Weights of a small GPT-style language model, trained from scratch on English Wikipedia: attention and MLP in parallel.
Each number is 128 + 32 x the weight over its row's rms, rounded and kept within 0 to 255. Layers, rows and columns count from 0. Numbers have three digits each. The size before them is the row's rms in percent of the matrix's.

# down: layer 6 MLP down (transposed), 1536x384, rms 0.2, rows 71-199, columns 336-383
# up: layer 6 MLP up, 1536x384, rms 0.205, rows 72-199, columns 336-383
down71 092:147097113170107082171122113149102116110141144167140151138172103155046150117160108110144121172155137162068107073125123105129140096099176126142150
up72 099:098150140118120134165136079122143023122155101132187108116114085135055175122099125105097077120141143152169099174073133071123130127065161128110145
down72 107:227147078116176164150112150111098134130080131171084164145080113105132096118135139157147105124112110082142103116077181123132177148140089108175166
up73 095:116143082113127165159113124131222134097183092139142131152108130126119086141135119103094121136108189122129083124101057190110138176114130154118112
down73 092:093117175138099097129123143120071135181079153157122134106173118136104105106102115182094157169113062098108149167186133132164155065100149083111144
up74 101:127132136066089145088062114127102147061186129097116145135101163116074121151167183210102177079115108178174104110141139123151155094158100120148163
down74 103:202113107178134127120074078120131074146134116109203126084176119108084074181143098160126047116134109102119180098117165112119125163110097139124136
up75 101:118101167105110097087141097079118110167149090129173126080122121150148075153142106129072137130179110136143117112098135130120097155128099222068112
down75 100:154143161145116111149096130159104115179118133128133094142092114137103097149107138123161163113146075099181183138126119123202093135128145104164142
up76 098:128090095091165130137058138107118141157135106176134089137129130120154176152105068049168080087131159132145178139090080207131177149118143087096151
down76 102:120152173137146083124170107144243105155125099128138103142155140152122153124127138168164081151102085148139147112149105122180151102091091064164138
up77 097:096070137097103151168070171142162159120129100120116125114067134147108104092078154109140048121135104117092138077123147160101108147115127117146158
down77 094:183147116174178094083129129212125116070172083105146114138150032090111126085131085117174112128121076107180128126115127148161108133152076133169167
up78 090:141131099126144156209142089092152104066139110097125163138115168069147195164092160148122104131157092117130190155091095098193110101132137114135106
down78 084:129107178174120116102127171127129141163132074151139094157164090144064139133134194151128156146166165164116167141126147153160105126100120153120133
up79 100:120100121112126099132127133100107161206093139053147149075105159143128158142151144142100141102108123133092122162112064107079158188177106135136087
down79 102:169091122103109085159157165182139225090098158102073138168133137140160162160122090112150134098101102170147115106093154090204160128098126075150177
up80 103:149111083121160186136144101173100081174146148170148121116110131150183097142127092180138097138202082138121154154119095137147108106117158101131084
down80 086:164134175126197114095096134143123090134120159142131064150165142073116180178116121119135202087132180118076114095116151150109119198095143170086119
up81 109:115103081150109153112203109091130153071104154122069136130169130116162147152143169184091097142144104090056184127145119090216169170121177144092135
down81 104:088160155136133135146115116077084162161115047154143134137180121104187125077075155145116074131122133125136108177110117104140152165052131149100160
up82 112:164093041106126122140130117111173140112159110127123125084148165177094142085092134082105120126144115169096099157119099056123126109134189146139143
down82 115:111123153202128141178116154120173157110096127127097106102158121087119079113110136090167096146164111134111122108221173104139182134156120122161131
up83 105:068140131138110125125136118108159192180165114026175166133107114175172088139145130133143138124121142133079150122083223099172095068125147150119121
down83 108:137105133138133099173130100156161119147135125129138097128164137109144097090124188179174097181135092076156139094128150112148148084104077110189119
up84 093:068165141120075167172152070077134133101158078196092145146184118112097184103118105097071113083084156112143088112119151065112086126157124146158066
down84 085:240129134117131074090075164144143157165087137137141130176061156084087109135121092118175094137198125107163124127185103120162178092100063112041105
up85 096:121129136097136112162089181067127149164165109142155127101168129113090149106176202140135093151106134144136149101181051091105106118207085143073153
down85 091:193095157178125148133090111115085116092118141085087168091066169136105131155103101142136146160087183141074137102105102152106105140151129075112090
up86 110:128134126164086080118111123121106181117160143183154125126155113137149137102148156071155099097145071153080165135179098131255128098149145102140143
down86 101:108115121168095150077154145097133194132091132156175160134144115101121159110105090130103131124108134122071139152160129080141109139114094108121127
up87 096:182127099194155149179083138089134196096086179172117185134106149112079122161171170167082101151103153115116174154187045154188093132119145136106166
down87 096:087132078079110138131114138147110176114087120161078016161123174165071075077110127174100155103124112124088133163105151143055116096159085132105101
up88 102:162063101125160123150117174135160158156132004150148142139115110144118133150119138079124086144160163136120136095086161098142109113133156134147214
down88 102:141112126153069120121149128073175117148112095158101149118161161086222127143140112115094130098131115123116110175139100185150136143203134111167087
up89 102:170103086127182132179156135095162082128112062086148091160185141109068150122066139060171161155090147122146102124197169195142133128146157177142207
down89 106:132142142154125129128119079139165090163140136140111181137150118122121101127172088135119120141152093107093178164128246143157164073148164126130141
up90 091:129125102104123148149152104136152111062124067122160161109118140079144108163141112076127126099101086149143156091154124104099097203079125108086137
down90 087:125147143161153130122137140111097122191086123116087147134136075153151140109135161141081166132204159107131152148091127159181111043186140124166140
up91 104:120184126124163117154113187155144108120120142101107126127089152171140117182129120143111071133138097129124110133132213103097146154168106106135174
down91 102:170149126162104119136062149170122070143123116150064067079101149147130113101221158107128154110093162096102187164102157163093076130169143091092100
up92 093:090107094165092002168135128152154122140142071140117199112177082095117168105086145169112129119100133138161177109168161122138111107112094128194113
down92 091:144087173105139161071176104149141115101113074157122041201138109130141083132148144087205081135115112128128137077151103138164219097112086145098123
up93 092:111122138072115143147145175124130120154107131084136151138113083114155088176139161087128096111140104106125086086162118133144114144185141149114110
down93 093:101060161096152169174136086123055128136134087109124130171099147133131104112191157138135144139079159195195183073143146170111114150104170152124057
up94 098:133075100128127141131095185138167100143163088113112131156182114148110097076115177160117101144134142134134058130153080097159111113131149145096103
down94 097:095128108137177138097123149124137186116101141162167136137131137131098104196147154123102081116139109153127109121174214204148117090182173164081122
up95 094:086163141138140140157150162172137137183138101100137093090141162137118135154116166129169060098120171156126161133148141124109114130131134129116157
down95 072:104106116130126087071148134151172079111182171145129102167090163104110113131106151129152144177193160122103133157088144169082108107087153136094078
up96 097:076110158083097099111077175137072179188174121098118137167129129114147172157128130089118121146116136154146105147174090137130104083164137164146126
down96 099:116147133130130151120099192116228060187080111144127167088121107098096088191167164121141097190123188103109121108141122184174146133153144091085134
up97 095:141080122123192120131134124091148137137081133151158136097152138116110123190067094126097121074167185161127112129095125138131128103149097189095097
down97 096:129094123161087135096182161159118132169117128109079082129170124093162128152130159144110099151171112141121139138142108128158070184120148039204099
up98 104:150109120111128123154082119123127161132145158182117095128103122091174125096130126126161062150109150053166149128088152093172131101097143137126132
down98 081:139065110100096102098124112111091114165199157114070077160114155153129151095174184137105161152144111169113093099104107064126131108123172146161115
up99 096:145103062064077185143109179074064074089114133213120133146136161133097172059164124159242159130159076128144148078115112106118152147148147053094101
down99 091:139132085181123187126131130153091137064150193137095132110101174087183175060156160072186086161134110086150114109127147108129142119131089107145101
up100 093:121146150154120162159139161090089112114084094156095146092154082159149124166124150100071095104119100093114111124112177117159143114147150104157163
down100 092:124140123103102097099141163124124118078136135142104138165158165094084136101103133164116119158104094168148162084159145116088126119184090132111063
up101 105:097045197134155114168148095121174122139105134134121070091109092170143081163186125131160078163154101101132150099129084159113148095168116130129160
down101 106:230158052158155124153089146190155148109110134107161092128126145126147108129189120159130134134073099155163132117134133120120140168150142078144137
up102 104:149100090085158145140179183104100166125157141153114152076104127096091123125160171140090124134111150112066145135127144051196137138128090087132110
down102 110:145099095061139105181152117073168210128145138115111114100171148125093157147067106128137132175129079072109095061054185138127125089102127126143165
up103 093:168108097184126109118125098124123155126118104118121144098121109202155091093156205103163020123143069162125101129162153178163134098109155143191156
down103 100:167126144124132080157155107124111075075168152105154099162142158129125121091143111153137123155167129094152169113147126135120158154127135063153118
up104 105:160147102118184128130115118120182151167113114087110149155149116123146108126153120095077138133121155093149149162175081104125179195147142169141184
down104 105:115139138143119145160146127108094137130124087161161142122160120148078096142134114064126085121142100142036120168099169162168089081130142175163117
up105 099:102089201138147118118113142069114171128119156112117196112186118142155121114187123138079085150161136111163150099117117116161145077086132112116055
down105 094:089138147182102122121120121138173141100140140181161127177119092077120121068143139080158120108135138150102130084158164112157216132106122109112107
up106 105:130117109103138093114036094131117153124094084217119157139119149167139174091093115125087111181161070115161127128073105131143143128134129157151113
down106 080:159161158138169132067148128120159087157133094203125102124111123135108129079097165136100160146145154107093131101146136174123150111120096149093153
up107 104:132145141149121081077165139136091144105121111168175111151098185111127158131185157107126107144180162125076158145098183112054108149140121158123109
down107 101:104110144108113149119126116090153135172104114183182082111098104150159107166178119120145103166122203153156138153075110167104172090103091176101138
up108 089:157136161070135178091112174066125140158145138121144086125095117140113129104127153169148084085132145101071049151120092114128153136161061081133101
down108 084:146115104138079129126159151169170151138172131121138110173077146131162125086103156161069131129106153193111104187132091146147106087193128085108136
up109 101:081115066123205134096159091172081101138121134125069140172144154113130052137153139116095138136143124120115124137121065137133068166114170140157110
down109 098:115127122104092106116090106145163140154155133100102090124113166152108148159138135178114202091138172059162132204119119138082137187189125147098147
up110 112:131176126187090165143150133127150139116104108189125119169119198178095183067176076155176130193125119060153155063085119159105107070108115118125136
down110 108:122100127106100120130156120134127147130090120168197127160176123073078096088142141162127111102114096119113081128102147074152159087138111110186174
up111 106:144140153133140109136153143125177150109186076125164129109070148147168057124130136117117100061153118073121147141125150047102133148132117138139158
down111 104:147111163073178143123112119203124158110096142107165174152173192088140113116131123111109098134086105090167132141120158120059145138120076105206109
up112 102:106084129091155138105105159096117163163162128119128157155124147109166125098137120116147165142134136182185089094075126100181092099105197140122104
down112 097:101155198136181097147148134105137126097158126134136073198112102161157129119129110111141126113157111102087104204146093092132127098140080155085112
up113 092:132168115194113137144113118100100137165131106114124141072105159157099141158132097123114089185095135178103120101091148115129121151088152092123180
down113 083:105134172141079098103118169106096120121161126154099154089097171141185098159073138129060089161144103092161113123153131187148094176214113068067088
up114 096:092091085108166136150109101141139141111092110151113131167096058168156097095088080138143107156102146112158130120072131140104193101173087165076128
down114 092:159177203138146155149152160094145130077120152147151135153122122147127114134171111137119102121167123124119108059091105099092134143061100088125110
up115 103:069133069146122143130126180154159132071070105142045119167098117127166107149139099086105108119119144121108142103074126167157131168149146150105085
down115 102:123078135156156184120146166184167165212120149157051154072144096125140138130106138113124124114149144176126100138149131121099105127135144113147128
up116 104:099126117160118135110145114143117134086124121085125120129120113150111148099106162143123119109138112173095119113110117160125082126165187148196107
down116 103:150145144115077147112093138176108142128178098092136078086160148105104087138122172168089116128087143164082160140141140117106100128155123136149111
up117 096:151141127150122141124156069094083129128060061130067132116160121098098106138089166126099115135108091092124155106185176136169159157080110164140143
down117 096:164044099098093095096125148100164145092176147091138111081132140139104099078094143130122153121099180146156150151130163105181117093144042101142079
up118 103:094100127149125192112141113121139144114105150099101138125144167131113093127138062084140148113151152162138139050159099095142074063125199084177129
down118 104:131128178148118162162125126184149072072145103138141145130140208135150107114135183135123118128128141117171138130140129158136107131121160121151105
up119 092:158072099168135140105215109157108120094168136146087129130178137111156135156116129129123176140137149113098129173118098167105097100067103109115115
down119 096:107165119103138133114080123107076120138124145111124100145133096108153085088111148142085126122169125109112138147120138125123192172111138109074124
up120 109:151145174114170115123193101066117111120125130184174121076099102138126106145097129089134123119140130093122129124120154104111088114085116185119108
down120 107:078176128093183078165082111086079097121116111103128125108132112090179174110139132138145135069175099191114136101164129155076105117128078104096095
up121 105:088151152125126161157125126131174057114177153135100118094105136118195200144051075137085076121132164161104129105102097111126112164088088173175142
down121 115:124196132107118065136128131126121085107125127114113113091115045134153232210144078109190154069087129105143077101120123137201172099089117176177127
up122 094:183162057128168165121109084116126131130155101169052152174110190105103099120133118113111086122071105154127132070181194106136087086134128110134129
down122 083:089118126110133140078114150138181148116087125132183134140133126161123151170152174166144082077133148161126161182090143140129122145179172112119135
up123 105:103091126173134160144114078126102127088081106166131136161121128163141109094132078175091182127103107179118084163073129186127108103129138107137120
down123 105:102180122148103181109105126105101133165084146109138062161101072142103126154101117091153159097115172095130146129094137160129099103110129145096135
up124 098:098124083122158132122085077070078104150169121101130046184160120143096100146181086175138144128158122134182183132143149179143126171120193089082129
down124 099:125188128122166076112146113094172097153132076095133130140082155127109139149101150154142129126150177141108121102101066128156101094068104137092095
up125 113:137149158113095084126179139142097088100146126103136180171167177146128137122194132167106115051087131108117105121132130135140131159138149182068098
down125 118:156080098091091160129160117091144058144122123151108184166153111125048169220123111093174108116126189146076109158119102159103140071115133173107096
up126 094:118127171127134119112042061085129128122149096138067041140096104141102087159113127164102158114127103123097091114125079158117141147147122141108150
down126 100:129157109100138111142162175138089092177155134082075105133086135092138120119171094116195128128077091120067113150153117107183157072104099118165131
up127 106:131096156212129163132089146161092143123162168141086111148101122111183098131053193173143054149069065234139086088179095167124137129095140136138133
down127 084:095146104137151119134083096152105116146138125181096123103110152118110163152138126102156177109113141108098178156100112149094105138168127151162175
up128 096:085167092121174066144123134169162146092106147071141154165077112137182135107183157177111114121083171155139153160129141105107126144096098094143170
down128 093:098097170131058198105171124079103184174140135107111117082131147137135115106068153059141057165142130075090151090096163135144071116122143086142147
up129 099:166152112156154122103175148194124143113129158209120154128145091112173112105124115106090129149128138207123170117113169140089118126120105180148168
down129 102:150162165146147148113090108144131105123076109100097144108193125127136151208178064121147131126121116110078078180169127144125137109165086143079156
up130 094:152095126171176105083115152098178107125147168086145096142107131127085147152143111167151126141076118140145150088077114086099091074102142083101152
down130 093:111134147120072111151068154157115108087082116094157107162115153118098180066058135100163143167139081125090116167177079158163131146128111173161124
up131 097:067129127173151133105105089154136103093114172078124115179155150054105151144155097115140134069081140154118030097106082152112166145122128197108072
down131 096:138131145090118159087133154130059142112168108083133153167112111153082110149142172098151127165119083158087148133132104182146118166108115072160137
up132 101:131093127113145164082147071083181131216151160066153119052127098152094114132085111140126143123173117091108134157137130180127115170097096096089128
down132 100:143121108177212088106082135121133116163116096180153137132126124103178108142134148148148109176104077128143143090175096154137139131137098104106100
up133 110:071113112141095124132135085086163048171150153123109158135153085121097060107126063127150074148118125091087138124140107102110084116055192167152125
down133 114:161079105164130190095121178107139098096096113102139109138094123154143139091156164126084148065120073147132212107108154071070115123125087141163164
up134 106:191125145152179137094117100130102049150135111114150146125166095087105089084082110134112108136112148079091204089155157081154124128161192144160118
down134 075:084111108119185094114153118109108089151151144157128085153081149124115077147090177105117140143148128095067100129065085119099120181113115131100084
up135 099:125156069183076094115069126117169113108173103132067156136092157140086101157094179115093115128115126088109135148172157103204091182162196138185111
down135 102:089115152060176075160119128103138159081130124095129175131112153149094154101086128140122157100082132099150130166159139143154128147101141163132148
up136 097:112121141173106133116088110173109122142158110147123068165124139135139113188118162063121131142136097160124105149130090118079114130096111082138131
down136 097:108031150139129147089086156140168100133139103188205113115119145107150167133094195108170166131154127097099143133124145134144062130136133052065122
up137 086:211134068120105131106110120143136187184147117154081119127089138156109121107166140158137089125162170133170142093136101068192136129094101098118149
down137 084:062084136157195103153139175151108065085133155147109139094100154132127140159154111168072126122090133102086136235146093158118113137154132113111135
up138 101:120166114164093134151062102121090094207087116112166162107141074113146119120099143135105114119109146155157109193102120163165132116110106089112140
down138 103:144146119121203120155071162177145112138105082107058105094155111106162113096172084120145158161124162084144097131159140138115093124115197106113081
up139 100:131127100129148111099128183191165058082151186142133159156117191095112124089152122140152167034165173194152139087094075167113100085089107104118149
down139 104:113166128122120100153112114115072140104106146181117168156131133138142201153104146113102127218113141131108137146146134162117119167062140175132144
up140 094:147115127143064111128182154083087138132166144159120093113153133115095131123179142117144038118164178152162125138113087149137100102073113127094138
down140 094:111123142124134162078173140143162155123094097117176125117169131168091158132176040122122145128133129089151121127130129160162144082119161139120133
up141 113:105159101189129130162102099129155077143130121156103133106099124146108093146204138066091118082237111120186086107086153146100111070160148158119130
down141 114:077116117142139112118064121128142103116099057102100158176093107109188169076131135085133175079123123124177113147126121148128086121108163090157147
up142 106:164137106157127137118110094152115156142156151088178133113131196195161125119086136126086099147114089172144160129162128116131115059157102133095171
down142 099:138096148110142106106129135089096149135146155152084125153111081076189120141155131106110140117149155139081073133146149147116191154137095107089152
up143 098:110104129119123136159142089141159226112134097118117139148097217131130197072082168128116089098133104194160175164116108094115134157121099131096143
down143 097:089127137142142121126130164123132100050110170131086105100096160119121101145161128126147183149123104063136102117105116143171182176153057116174156
up144 109:112118112114176118144134106124202137151083110194127197116210120100117166124109134022125190131096163187125101126106140173081171161193154080124097
down144 102:131116171142093117101149154152177133136116145159064094096084143155070111126114180080131134115141123148117153178096071107122187101085114117095131
up145 088:094145209150173133105132116069170130147151105146050198131159133099157141157123150204112153124115112133117141088184136131079125109122181151120168
down145 082:137136105151150055189130125144125162138099153156168046172065164103111063097121159134154115143158192073092106133118092116147120115121096124103165
up146 098:124150181170098164099147158099164173067183110151055131176148105121114080129196096135178162147148122090169125082087146151173059064124153121144115
down146 098:148083147087111204174117136232120101104124150162180096093076142167130166170111118098137161142145138111145075202111139152099119111164085154167112
up147 102:154089148110146220163122144127132132080130098141076102107131070184123174105124134092123101124123144159116111123126142129173123119142113118131166
down147 111:132102119097094193097106083097146144078082094149122127071127151145127121072123061133154161143111115112179174174156088179169088102176138156103118
up148 097:155131148153072126145131148129182106174089089109126172134191164110149108085144124101140107046068112116133077081117090082098138153154213135156120
down148 097:110171103145119109112118131153115118128159122125118165084058153147147142140110080125104089112133143132120106083163139114147103175086121163119075
up149 125:120117104151129123176136187074130148130134147108074151120146175119078127079117198115066039135076144119114183162161180111131163122120116136086127
down149 121:163151135125108137134125144104168196168126101111193137174159170164129112201140139144139090117095089137093167188130168124142124117133113139098141
up150 092:129136127150133137140098115110094105124173171131149163177088074133082121126150137187076124105112110141139073113103158171162104193145128183138135
down150 095:126141098170121121147159114067138122112075106112156079129108092142037050115152117086164172097122121205100168154158073086100174083133092093112075
up151 098:174156155119169096137121120095111167117163161161156140175094139157152130188176155131178172167116091138186154188111128189143162223142118087082103
down151 097:136136135127125161152104116141097091124124171130133124096143075130111079130110057033124183135159111125105088052123082109115182118148097130037111
up152 103:169189125074038163102137133114116191084148119118131160126137164174159122173174141172123092186104141100129123122147119142119130144094109119116098
down152 104:112145107116119102146148119147101128119066150164103171121113174129074119140091118098092131107122151149055152108141139084154112118143136126126165
up153 096:134129130126122053171088157136162188070112107153149132126166162105085166138103044057117138115131144160145104096159110101227080151120160126109114
down153 097:163176153103133102103103099132108105093139129075198096101047070121142107123069138147132065077141099128140164091162103137096135124128088090113108
up154 101:116169075104154128173126124177090113084118170147134130152130157140085193087113103117091148183149127119141144139179107148145124079094155144160126
down154 106:113140132072129111070164138115095162113168070127117117115062084170123093119125159161146179140077134154092161137139056110122062166121150143187110
up155 100:121156101125137180100138134181139099137158112125112117156116145193077106203150172133102146123099126172099168130130103128112124174117175158152193
down155 101:084149108102086136107119169138149167106137113100087164143126112121099086101129131175143150194157139047145097075117124131122178144143080116186124
up156 105:127133110138097104120116144087146130154112132134126159093077103175119158105130099135097133083105164142151152104117185104091227056107130161115166
down156 110:135134116063055092126129118129122121070156176083056062141135189077136096133120143086122127146172094129089156153095139159124113010105118093118104
up157 096:175096143194121120106113179095138142083211132188131139156181107173131161147103109135121136216135128126107154091111136124134142116129103116063108
down157 093:140165113086122092085215163123129069092172137103154141149152131128099123093146073110162152078137083108134096154114090079135150144144150108143142
up158 098:182137092127106091129119155143162158159171132099087146085175202159114130125126060094109157161129143133127159111126100115180125130112172128130169
down158 091:096098184108139175124132160123123118132102168134124091135121138108157152130091184095115100080175154130104118063120116138048140104084134155124072
up159 090:141061104104141105131134120044161149143081140126067152110124143180101117113123137138125116166110149086115176125134129215127029109166084185128089
down159 094:152217087129164081098187138172155118108119122177150026160073117115106067161162114130100113092120155134147098097118100072121156105095125077109162
up160 101:118132105097165080149133110058178117177121139143141138193124104053102140153101115112112113131104122134106128123084149150136098109115146149148156
down160 103:181145067112150149089106104069136142133065108082214115075093101122125090094102107140180117076111072120133183131073115113118192100137069119056112
up161 101:137115125121185098162124062158164084160118125097155130172095150107059084096114074174178161134141168198106116128093120117128156141071164127108107
down161 099:058115122141109139139134109137128102102122161103184144132083121139122136161136145105130172148114129113121149172125155099147079105109136084130117
up162 097:135172127119107093140094136164154139169158122115140124130139138188080170148172081086168114160130065181139094153106071177107095192135123052095161
down162 093:125103140101131104149145149112099113116128091127118125197109118141091106086185175122121097127164192067144142125126180125147095080131170117083123
up163 107:138155160142131096158175116122188101087077154073123126178133169198149090120086156153129161159092152114102051116088069092134169111084122203107127
down163 109:154203132146140083100132173107149160144106095163163108133094165104129110127114136108144135115104134074158102101091157117140172088104115116106093
up164 093:104129112173117112086106110120095185146159060090178136135077141154149105165138132145110081118117166127143156166214117141095144130078158171156140
down164 095:155112106070167173114168138125123098085095122193118119123176152076087164124168174161124168100121128132163089152156083091088148187100124135152076
up165 096:088183121138159139128138128125125174113155130140110109115149134095117150112123120100153080108085160120103113108153174175115176128120097154123148
down165 100:088127070123120093145120161152172110133140156164140112129102094175166152083166121140132141134107138143157188101125094128104078100206173115133159
up166 101:151138094139064101165109126101202102136113106149171152165108155158143170131189062138163117040148102159070161142145092148090150167104183127105117
down166 103:081135121083186142103131088139089115099078100111106122089075105171151143177065113160120130180047174042094108151128143112187096159069117129146125
up167 102:078090116119104127115096152148117144108099090147172103053147114135180162127160139138112152132144108073136139091178108099151099135133182139151106
down167 105:118117146152096175102143164118115094129140112109130164128128136116099142110080119128086119140144094136196077108128170096132121132119094139122101
up168 093:160079147115118141154134115121141162118167097150166152145175126207116134106131114179095127122178099136172123068129152120129115124142140110131167
down168 089:131186135159075102092100139138095129103104114179067108130111160096134155135135174122132114147094144124108096125076155135120136078094140142157133
up169 098:100129167148116127122119157120066151136053134121166110125121120117145124139079129119075121104182180172096087149136145202100080074126162100115118
down169 089:160140098147190162148095086165171117153150115125134177079210155090115111127120060111117135136108075103126148127107068165134098124131174100147126
up170 100:114091028091129090091125121130132123117140158149107103093153169163135139131102149164128178104155102100079108172155125145119113111143177143110122
down170 101:177121167106135135143119200150124125156164087110226147122094122094170156110081109136194138098130104155122099152098151148105074103109077070181138
up171 113:078173123121156154118090127116149120114065104160155147146124169170107110108117097130112202172114123114100144099125117121180107110130157161119165
down171 114:078085150143122161092049132108125166106079098174124233077101121172110094086181142097133171088106140093159192116121106101117166131165115074119144
up172 099:155148114112144100169108086110141133105125147126187110114159192130143128106121141106141130145197161128209062121107102154218157144150137140150080
down172 095:113124152086183203081091174131131104138112145116130156160146061089132121099091131151130196117125123125115106093124158132108122174083112187148167
up173 112:089103174150125117148117136131147139149124132124088128170183217173194093071113115165076139143142101096121127092141130074089144150136113098100104
down173 075:110119128125168063102131140114134076199172151131136048134087166115098119115136139141133135140159152095048111123068120142101107158099111120110108
up174 106:149174122126109175164167145061116169157145108129117137139102118090162110121095174123136104067086119137122127147134179119121126171157160140166165
down174 110:169129119112136102105141097117140138118116059096125126104148133065106139152112126183162115162077235072149114067148135152133136188138077151122109
up175 101:135120164137115104109074138131133099105117085153116105157134130108069091167076091135151089143090105151098158131103120138149100167139108184184119
down175 104:121081108101082117177148121051117126129154129142108074058167110114110122129147149078079105148120146041115101176132134110116116100074174175113074
up176 101:133102120149150120142161137120122147108165146156121111159128062123099174152121150144098100102091124240095120132087155148138077144122078138153146
down176 107:177165183151131127131138125141059119218072128116093109115142176145104090122104123157122079141153156115093113130146133146171157124142169154108062
up177 098:126131185067184132156129138104111073126164129090178150141174159101141117101070127111164134137149138126130057120111110192152122157068127153144112
down177 096:174168146164171100106098132099084129126121105105190164118099101104138139169145111079153112137095186127120183102119118184135149104122178108141045
up178 100:160125114137088127102102071107149139213154146143109084154105107136093161092122134142152091109174119075199111143133104130095165144107091143089110
down178 097:166105118091144136132145153139150129113120155116145069177153094119072125142134155102083115148094160148124158176129153170176149118156129129093126
up179 089:154149155059102188094120147156118122109120101115100102141123116096091139115153159149082130083115103143088119109158121153094105134195133183130161
down179 094:172117130125129091149168088140096084158103114129193113177134149154149157120128049065155112135080120147118143088146092080150149069099083087123064
up180 101:093108078133159126138125201135120159144145137171130189140116114156155089097070172109119136171133080160120182115095102169150180117128104106103120
down180 107:140101106075166185112158139171096161096146082112094115140164120149211199102102067121127159205088063116084091100144164126160160128154096161111146
up181 101:150108106157067137100133136138090119119139095113072135061040138163153093133105127101115117112125099152114094113124162112158150096116094104106116
down181 098:176139149120097158144100113156209142139153122136167129103150154132062153127167088137174140153107155184130110100145104077103144151101135186118124
up182 097:156137105110161136162176128085134157112132136121065149093064183136154132068174158096147111094158081127130131072096111177174137119132186127102074
down182 099:073104217163054185155144108124171171118122170177193074107159088095074086167126180093170086141135120190121173159119165142172065103104129166131137
up183 108:122113081095116122104111147096138125124106106111138113165130095102096095127129123166048087119123107135137097108127141158138095085148171120135085
down183 104:155114156095101190084120084093141102157128161151155042111157117098147158094075126170154118124078151100183101136076112135145116098135101140093138
up184 095:103122115124146206163128119118148094095144139137106089147146140089112095118134168072154076093125140142156181127113061103098123151177165175113149
down184 094:121165148125121062119094162153161137177166136155180044104122144109108133178118168148126118086136153126140083148130087103156158122168096123135119
up185 098:174118106190114128113152070129071139138169173119135143227115130107150129130123114158126069143139088168148151092094148123155143148213123131173138
down185 101:081096109128144191097116171208136116108140134117153096081179100183139075149109145076115109145126124118090118159129142122141095153153138106156162
up186 099:120150126120163181156112149078093157117198191166106114142136110125167107132072171173156098057100096150136152095101130142192138174126123124158120
down186 105:170158129115098107145118108117148139114121089085175107044101173115065063105121134171151101115074124154103133096105058123117139115104091088069142
up187 098:149165133142117145118113097114156156131137144131164099111141109142160129134142107192160090120187117212181140063099149109119202082156132148079158
down187 099:138131152165126157111135140125143120176130120117094157174123135129108115124110169172161115118172086153093173113151195095157162080160136145164168
up188 087:102147055178093158166192066144089153075141158148093086138208171169080157171123150176139165167130142111140139083130143096109169142103089185179128
down188 078:122132167154156123118124116179109109128163152143122062200117161096127135120156148081144093156117151128127130163130141157194110103122162123140105
up189 054:169116117164169108149157172101127123112123104109138158142139113169138153146181097152110120099115096133108074125142135095165118116120170108094137
down189 055:137137110110111121128151067113112141138137105138084129079123130154082154090066112123121158073136181111150166128054122180108130135136110186110142
up190 102:160152123143164115135102116091098124116148162157141108124091128099117082091122047136133126131152072115161145190180170139125145110120133150118162
down190 103:180126182076095079162148105108148122148099161095170118169155163151064197099090120190137115147067124166159061075180123128106174135131187158058167
up191 104:060128156174131104113060093130114133123101111060173051072155097143125126183106171090118072111164157125129074194159087130134097122098099075064124
down191 107:218105153090109145114134116201130080169097131116101059155150134156104122132138133145105105169151151123158125116088169158196152092133156166156086
up192 099:133178119126132080156107100129106141153194087134165118125142141076128114117081117114080103137183146138148130100143140083112103132104129129096162
down192 102:147142124098143112123110135120108065136128077132130090120144157088158131157100087136168149164085197070125155136118210159107122136093147156119169
up193 101:092112142099167119150124086156107109122104118152108148154091167158123131128150097082121153200176164128132157139190118033133166106151135188082126
down193 101:111119163148178085096152098149141115104149063116127132162191104115090128148057158142063112157100083153100118057143089120171155137132162088118092
up194 105:115157152132156217144112159073153105155139092127122092113147132149178170127176128066157153142089060085069163140147082093123146201094145163119127
down194 105:207136171095161153108105150049124135111045065105167105164148103156123171131126108160134170089122130130142106118149110064106122163141126141113154
up195 100:126149124123144117129168123116076044141124153153139147154134164125146088130124171160106146107100133083067155180158157158097148082145168190073075
down195 105:133122142148074103089133084124174171142109102114148167075185138127172137141178141163079110152100163166131160108109141195156133096096045066138115
up196 093:134162135106115125138181156077123130129172153149095103114086156105079152133117083119123193152101106143136114160134147190114090135157129130164176
down196 091:147107111117125081130110150151138082137096101145162116157135091157143107150184136130161083107145077173094122070124134145152196126096157146065057
up197 099:117141113118114174133128140097156085126141171103163139129076111162123117104085105174104109137139095111156088105095108097163195118145197099108135
down197 104:057088137175135123104067111059130097175128098167134121105140133118128115122149110078147118084144147072126145122131143174105094174167092110095117
up198 068:110123156112098134138144153153159104167121156139103137109131170113102112111079103111106132131144144182128173164139172155147158134110154128176107
down198 077:117086131073142111049124158119101105125116166117074083108132125126109159116170084112132130161122080110155209144136155132128123120075146159144076
up199 101:110095184107138163136116112096157162097114125197135120108183150186098121138167141141128093116120074121133068142095124220185157116112095159122180
down199 104:126144129099110040130061147058128144158126131104129122149125168121156176105113117147086141155118081165126097167066170091123118125109117129066141